config.yaml
n_layer: 15
d_model: 256
n_head: 8
n_kv_head: 8
head_dim: 32
d_mlp: 768
vocab_size: 1024
activation: "squared_relu"
norm: "rmsnorm"
norm_place: "pre"
norm_eps: 1e-05
positions: "learned"
qk_norm: true
attn_scale: 0.342
bias: "none"
tie_embeddings: true
parallel_block: true
extras: ["some layers without attention", "local attention windows", "normalized values", "learned residual scales", "capped logits"]
init: "uniform"
init_std_qkv: 0.0312
init_std_o: 0.00569
init_std_up: 0.0312
init_std_down: 0.00328
optimizer: "muon"
lr: 0.0169
lr_mult_o: 1.54
lr_mult_down: 2.0
beta1: 0.9
lr_head: 0.0171
grad_clip: 1.0
warmup_steps: 70
schedule: "wsd"
decay_fraction: 0.604
decay_shape: "linear"
final_lr_fraction: 0.05
batch_tokens: [32768, 65536]
seq_len: 1024
doc_mask: true
train_tokens: 572300000
steps: 11851
dataset: "wikipedia_en"
Each number is 128 + 32 x the weight over the matrix's rms, rounded and kept within 0 to 255. Layers, rows and columns count from 0. Numbers have three digits each.

# v: layer 4 attention value, 256x256, rms 0.286, rows 43-94, columns 192-223
# o: layer 4 attention output (transposed), 256x256, rms 0.327, rows 43-94, columns 192-223
# q: layer 4 attention query, 256x256, rms 0.241, rows 64-95, columns 192-223
# k: layer 4 attention key, 256x256, rms 0.211, rows 64-95, columns 192-223
v43:025132147128196083182160159144144051140150097101070131173144172149120167150124154087137092144063
o43:211095115115084141117117085097150151102078208128178141162103117122109123138203187180176149116141
v44:138100158109141137105119137124120110147145096194103202119121161115124104140121147144095097217125
o44:128165100129131161163078146156150164073070085088145086144114117164123185139160134048143139080109
v45:137130205085134156153116163161025164176114082186179138177141049076201097106133135123119148099121
o45:180076119146154106133154127090179138086144155094091121054096183148099139164104078103094159159204
v46:164100103124122146151123156160175159138157178168172118115136111134076119081103171127109146148111
o46:074113167153114117098199110148113101180095102106099071129137143110201145143120084131152134118115
v47:119129126086140174176115164108090154144151090129151182099089141075178154150141153128168108046134
o47:160118121104121126097204100111168110145119167137144113154133146155080020101128099103115087188113
v48:165109127133122116160113147126134151177106065078081093022165058078101131156078093125120110142158
o48:163112120138135122096114119152127118090112148152152168193156158159133112075110136193171082143077
v49:136151126105116153157110118123088137074095150188160133122175124051109156115137169114112099172152
o49:093132127156121103116186139158157136183098082134111104121118098123160117122095128078110119078118
v50:075113106139100133091102128201124077146172032103133110134172113124087095144156157172183167110144
o50:171143143121135187134063119129135150116057208114142147151146100111137132166121111078113075095124
v51:100209093093117081136158152122146080178085180039109111146143144100151135135135095108138073128110
o51:128109109186185152107064133112076117083163142184175138136076117114094085090064089163074110156143
v52:135118123174080118078142127124172153106133187145135106110101102147103090115198102184079129092147
o52:100121134103170136101040157098184143198147123126114157136181155148124189125111157080144093112098
v53:068116142130085176148130094177098200092093165215081093162085044055161094144125104132148161142179
o53:196091077106151113080102146041177082162201127110139181040163154114114143110106178092098103108075
v54:064128099141108115065112052159148133107098092108108102124162147111120147172138103105161061113115
o54:165156133117134153186154167101134150130149176173179144135123072117085104101083153109119150161105
v55:130086098109064116088094165142141138108101117103068151122129078065152122128077091128107111154149
o55:141186125168154133198169114151141152164156134169173117135121081139116152119142197127139120128133
v56:053100142067134081153076138149076093137150054095198072141169079061091102123156158138116100158120
o56:189136089143111137120132152145155129143135142140082153086081147139130160136128029140129148116143
v57:104087206094164073081084119139100051116151123114122156108155160134141095159120119097103162117113
o57:103146102119106152160167168085135196117136137146168102216081121144091161167136152114143138123110
v58:030148170119188108131163148110125062201142077151180125168101125206146146155158147133110102105090
o58:131113047121139145102111116096111166097106200140079147138174138062133116102136120122106116114110
v59:115123123126155127088135094129152137148109034160142105109132050120142066145095160168120177134122
o59:161128115113146151156133188132115122060153184025149148118170225173154151133157135148145105110128
v60:129111069132119126110091144126109109152130141108090134203160083103145116095091104156160075108148
o60:105181135127127142142151130141138095097111104141205115096100122110108154102148120138122139128137
v61:148145127090115117123064150177147143134169090111140158129161100091091088122110133125124137153141
o61:124150105175119114126199103114179135163100144170138105138075109071126132123120107150126137111156
v62:121081129088116158082121121137099113139145159134119138094205160069070151034158086103134149111155
o62:088188131160145110127175153099149167136132103150106124149098088138163151119136202144155146122058
v63:097200129155135103088118101112064123090188144112142074157106100086100179170133161141134052115126
o63:162095133131137134154148176114163123162123119123053220116144145152129126118212163062145150107149
q64:159127141081135152123103108081176095069112126126153125193104143142111136144138136110128127129114
k64:193117164132139128125104152065174111075106135110160148143159144158117167140176140133139148132138
q65:114113112168157161135144166165130138078094186112104111151151104124148131116162105142121104127078
k65:146110134146140122071113157178144139096114148141122099146184115105120131125124091133136135155127
q66:090104153095163153124131134092172134129160152126168115125083144130156106135086082126140139145126
k66:105106116153140108152166109129180135124137133145125145158111131044161131164058128125139086117117
q67:130154110135129173120130130097105126132089109154114144099142139159141169102078188141108171123157
k67:138169192123182165121146073169138114139146106159162167129148090150165169147114118117145174139113
q68:135132162088140149112106120139093165132101130124092114087153122128094100159082120054140178125183
k68:084167117113122091151134091137090177133111133140133133119096140174134156142100122097136127145130
q69:110142125178067131116120161096082135142081118177102111158141130065097102096129152080134098129137
k69:146147138107132082115121124140070122148115083134061101138150162131132175141131121177162172135141
q70:149065121133128136121126166164138153131143134106117116090099134116146121067108135126092117113128
k70:121126134118128117127141106133111100152138119124106173117137123105086132103104120096127127133119
q71:140148117182147135144129137104111148143113139169102061141109121111071114164151092135125156136101
k71:154163123122117165168103130084102149178094089111108108144134097140068085154127111128148135106163
q72:116139064133068081116102170098101141110089126133111102131144131084098139070086119188111058179113
k72:082131119116118145148167154169097135173106120155111113155140165101100135107106121166127156142145
q73:147179114144126136130127107098144106193158134210159094150104112146127118096143136099126208125167
k73:157123178101116126132143136162131109110111123123099129158120087130165150102131171112138102126139
q74:117107080126098124119129160089156139147203163161133126145087112104078106138115135118156144159070
k74:139177107098131098137114133077134152092177135162108088119116084132121122142112140131155122129150
q75:155119158152154133118104156082075161141106097106141088120126140178125118166150109137125135125129
k75:126122156170173142127112102102075126147096063065131109137127131130090136112145101158148130142131
q76:103116112094126152076131161101115074181116125168141100135112094123103097116138137104171145084146
k76:120145087139188115093127129133124142128123149155170149095129146099136135140122154102127177129120
q77:105146152124108130115102159085120157150151074132105132130150129150082097160171077141112118095166
k77:148089113125186114100086113164155159150146082046130120150164198160163189126130098178128153099180
q78:134140128060096144101151146174146125133079140064152127119118157130247210113137121101112151147079
k78:146120119154129132138132165172128100146095109119120139140099118102135074075144142147092115154130
q79:102152138132100139144139156198132061148088118136098159146153142123121135028085120166132128158128
k79:076134117114129123126159125140129087143093114166149150136141179096077168108118148151109097127096
q80:167131158111159133058136172068149096026117144124156140151092133139100087166144139181088063173098
k80:116122172177168118111128136081122144134147115135127128145110138127075090185111118149124120155103
q81:125110111164146092080122144163177123061069116204129101128116106141165182103115121094153142090126
k81:147111143149090147103124177139116108097153156109139084114137100148177121139105070091111118115135
q82:099150127125124157122149162069120088162152108154091071119113108112083094177138145137150165146199
k82:083147146147114138110178171143136103147129155122150103117121142112152078100115148132089191142185
q83:104151124135176114111131143140087125094129131130138138088148125118194152132133167085128116106119
k83:095117135128113100082126129169125143144064161092137186157126151121137136107119137128158134132095
q84:122105146097119138105145117083125125041122144139133143148153086134133157131121095116170102083158
k84:123154092130146128124149088105128156133099134138127122124159120124093134164090085106118141141136
q85:109101142104152130107167120155121132105112156151177106125104122136152121109105116100119167163130
k85:133118095098094114080076175121147149123152132155099111141173137126130104114117101125095132157208
q86:140136222123138118037129123198109083104070166126178188154107096148194192120108162098112057148132
k86:124117131155142104067137178151147123130121160119119127175148141102169152146147124174134098155064
q87:097163101144149147133144158110086095176062080179130085192144148099008050138133085150149167124156
k87:086124093144119154135110150096099130190111130175140114118160130118062065124154153132151189117169
q88:122161135151131130108143167059109144104115097153147128133150165175070111111141169200132197135156
k88:137150153146154123125122104159136095142150090133126122141158117135127175117132154110142151112120
q89:125120110117115131159118130174155146079117144134133134123158108151146120102113146083153086138117
k89:045151129108121128137126091113139152129099160124155150156106130143071203156160107147128106130100
q90:112108127175131100136128126124156121115102128095073113092166119109155111142112156149118127135095
k90:086129162144095138145118091088126126158043080160108159113137123136060102122122096106130138086133
q91:101129128110165111140136118159116149129124110062117127105145083185167162102145160134169180128169
k91:135124124110156153130098130171136126118105158129162159106112107150192144114130111095102128170126
q92:086146136116114132124144156157087098148150160135114137197138147126063077091135142184142122126160
k92:103105127116158129116110114134090133123094118144144150126111121127123115100126129123161109124133
q93:184134127087151116057129102114153085100142164158146154153065163153141125094169162101111127118103
k93:129142098140141093158128159131110128117093132126095134168114150142120110128171139130146107150113
q94:167111098140137126167136137090150131144170112178096138121102146113099118127113092151112100119129
k94:107125158095139124156148165073112113125134139059113138138140142078079108120118137134130124108112
q95:127148197125154156118136100171087133124119089167169174117079111157161147088045130126105184077166
k95:099110156112103118129062126139145110119181125095110161098122107064191163122069099086118079101126
v64:163168111189066139113119136117069134130139191159136082174178114155106139111197140136094183128129
o64:136130144025193177127110131177161149141152100095121201124131186089130155126107117132139099097141
v65:132089197147163184139100115125106149157160101134106175121070142154137140142115136133153160110095
o65:158166119065142084140121105113188123146100163154159135186143104153149135143197164127140106174150
v66:102087092123109105126169094194143099137148186052058128127124035162135082141141143131111101134118
o66:148164118119148146100082116064064148113123061221169124170134185144090107097144098143169155128112
v67:113158136098103158178190159175124138143051121158142220084091083039106130150102176106116084185137
o67:177083086151141079154126101065133141130212087125174071079193154185190122109145121097158172090064
v68:166185153139118110179147109094166179119161113119074130153096097141094121089133110184128149129079
o68:087097126048115135089077117185119085123090145086189168105180117129152162174122132105164092105142
v69:143111123118080154101148133092093110098130121094005150106096147120132104167072137129142163098113
o69:127225172123153116131113136120158101154075168148255166229157126146123082134216180123175097146075
v70:178176113133123147064143150094171165144114147079105131197170160196165105103125090084132111140080
o70:106129125122197105162108103127110070068149135144157172103117153077068118129182157119107153107098
v71:173066144103123155128092103134203113152138155188170121045143173131073091073164149130107178167164
o71:080129122141070095136130142127071164116057069078078102174104113112195171159132117130140108155067
v72:065147099116131157104146119130111100168156075149173092150121195164150147154178116121052141131098
o72:136153136150141132162161119139172141152070203113079117119134115051099162178104117133127089113132
v73:100166140136111081111128104086147117102102109129125092152140136099134086109158124133113145160120
o73:130110095105142181127087147143101145144135127093115164121119140169117151170116172084097107119143
v74:063090137105070124093155075131153094139127099056162111084110155153083163109168116131070112093093
o74:123167112177126114146060176127070101099062184140130113171113088117105157095125136131180115114185
v75:167112102104096096157138136097123107121185112089146108145151103152123149074124136169112166057126
o75:103129114107105144125090130195089132078062098117109102143088159136163105161085050132150137134129
v76:148133095147143147052156124163199175090154129167158124101154081134085101127110106143148099156169
o76:081133135137093096187074083106137092187066112124101125135135153099185154092177145124138150129118
v77:212122151138199110121148111118125172129111206175180170101103188163191165123100132097112097165115
o77:033102146173066112121146167086142082107120054081087050137121118087090140115146121136152171183117
v78:069147081110144121177116121094131171111144075103130088111119140107145200174124094110134106121090
o78:177154175162144176049157187168089125181070174165174108155134141085077068111053142105108099108082
v79:140133103133145182178162129084124101152127148152132132157191139072143140111152137095124129139153
o79:111095128149113104086092126184088111086191093159105138121047148241155106069089139179140120100143
v80:113131109177082165093091129142165164129095192111104124099091153186152122158184141146131129096078
o80:155114110109138085132160083133067094142166103166182080163165134142121056135077068100128099127122
v81:142090079130157185125109111156107139112144112146081162175127109122146094096137131107183131130197
o81:079147168124141125126195115112150118161157145198128121094101141109137138157105120163089125110073
v82:136154105141124097071181182125139077163115145093095181120127145191149146148120133074126116176132
o82:146102146107134136181072057120108189077124069149166135153147192113101145116127100201088130102093
v83:101155119161113147104165077150126084091135101062161094136088147139085133147202162133152094115134
o83:203097116045141152147083126140127198180095142160100112142149099118163162187076084100071094154120
v84:137106122156092221092190094091178140100113151118144129144132142169155108092133130131074129089135
o84:087111099080131084145082157205065077143168135116128130167111115162133106121129143158183112150125
v85:133174101096123155132120138178117149164152150067127089141170093148118174052111116138090112091061
o85:099099109162144034135086152117113062063141119188144186096063166098099140076159118141176136129195
v86:137141137091108109169083114110089170136145125167134138100123096075147122102132084133148173113067
o86:140093137173172134065142222137132095090149113093134127103124216099080118098092188115126135110171
v87:178179096136114142144186165106156121125196179139151128141063173193074134082135116107095113101140
o87:096093172127133104088108077140140086125059099115055173082171131136212164165170121126150122144120
v88:112156164137100097116136173098084146137168158167138145121100150178142191150148103092039133121046
o88:127166100108160182083096090113133109110102141112132164140119170130109068122151155085174134137208
v89:148140112150149173106087108104146218126161109103184108094118096141134154112094111112148139167134
o89:122117124119105051157142157142142050119138104145020115103156155139157123072125101130118186113091
v90:186101096153107145121146064142097158136100142107083105146127146106091146123165101144168102153154
o90:147153157104122110135120155094188090120118086135117173114159089152148109124091186115104142112044
v91:122131086078061142112153092156149122154053147172133113087118167112180114130134067110125145160205
o91:111140156171205145108113146106120110074197126134134178122116055148088162100085192180115130115087
v92:119093107077105117116164139140128161103132082103120179091100127105158100193148135101140182192175
o92:167137147177142165144132153143114142161126158131149064137121111129115115111002138087096080084103
v93:124122159055161119169090178121192145130134022130128155113097142162084057119118142074133143193114
o93:126140133195086113125147109120076124157107200112100134108117078119135173165145157096098066121171
v94:158111202079127177175135131138113097139125116127123213163109213124106130107150109093129112079087
o94:070074083186112049117102113113117133076089107111155025090070077153113162156068109100121077127133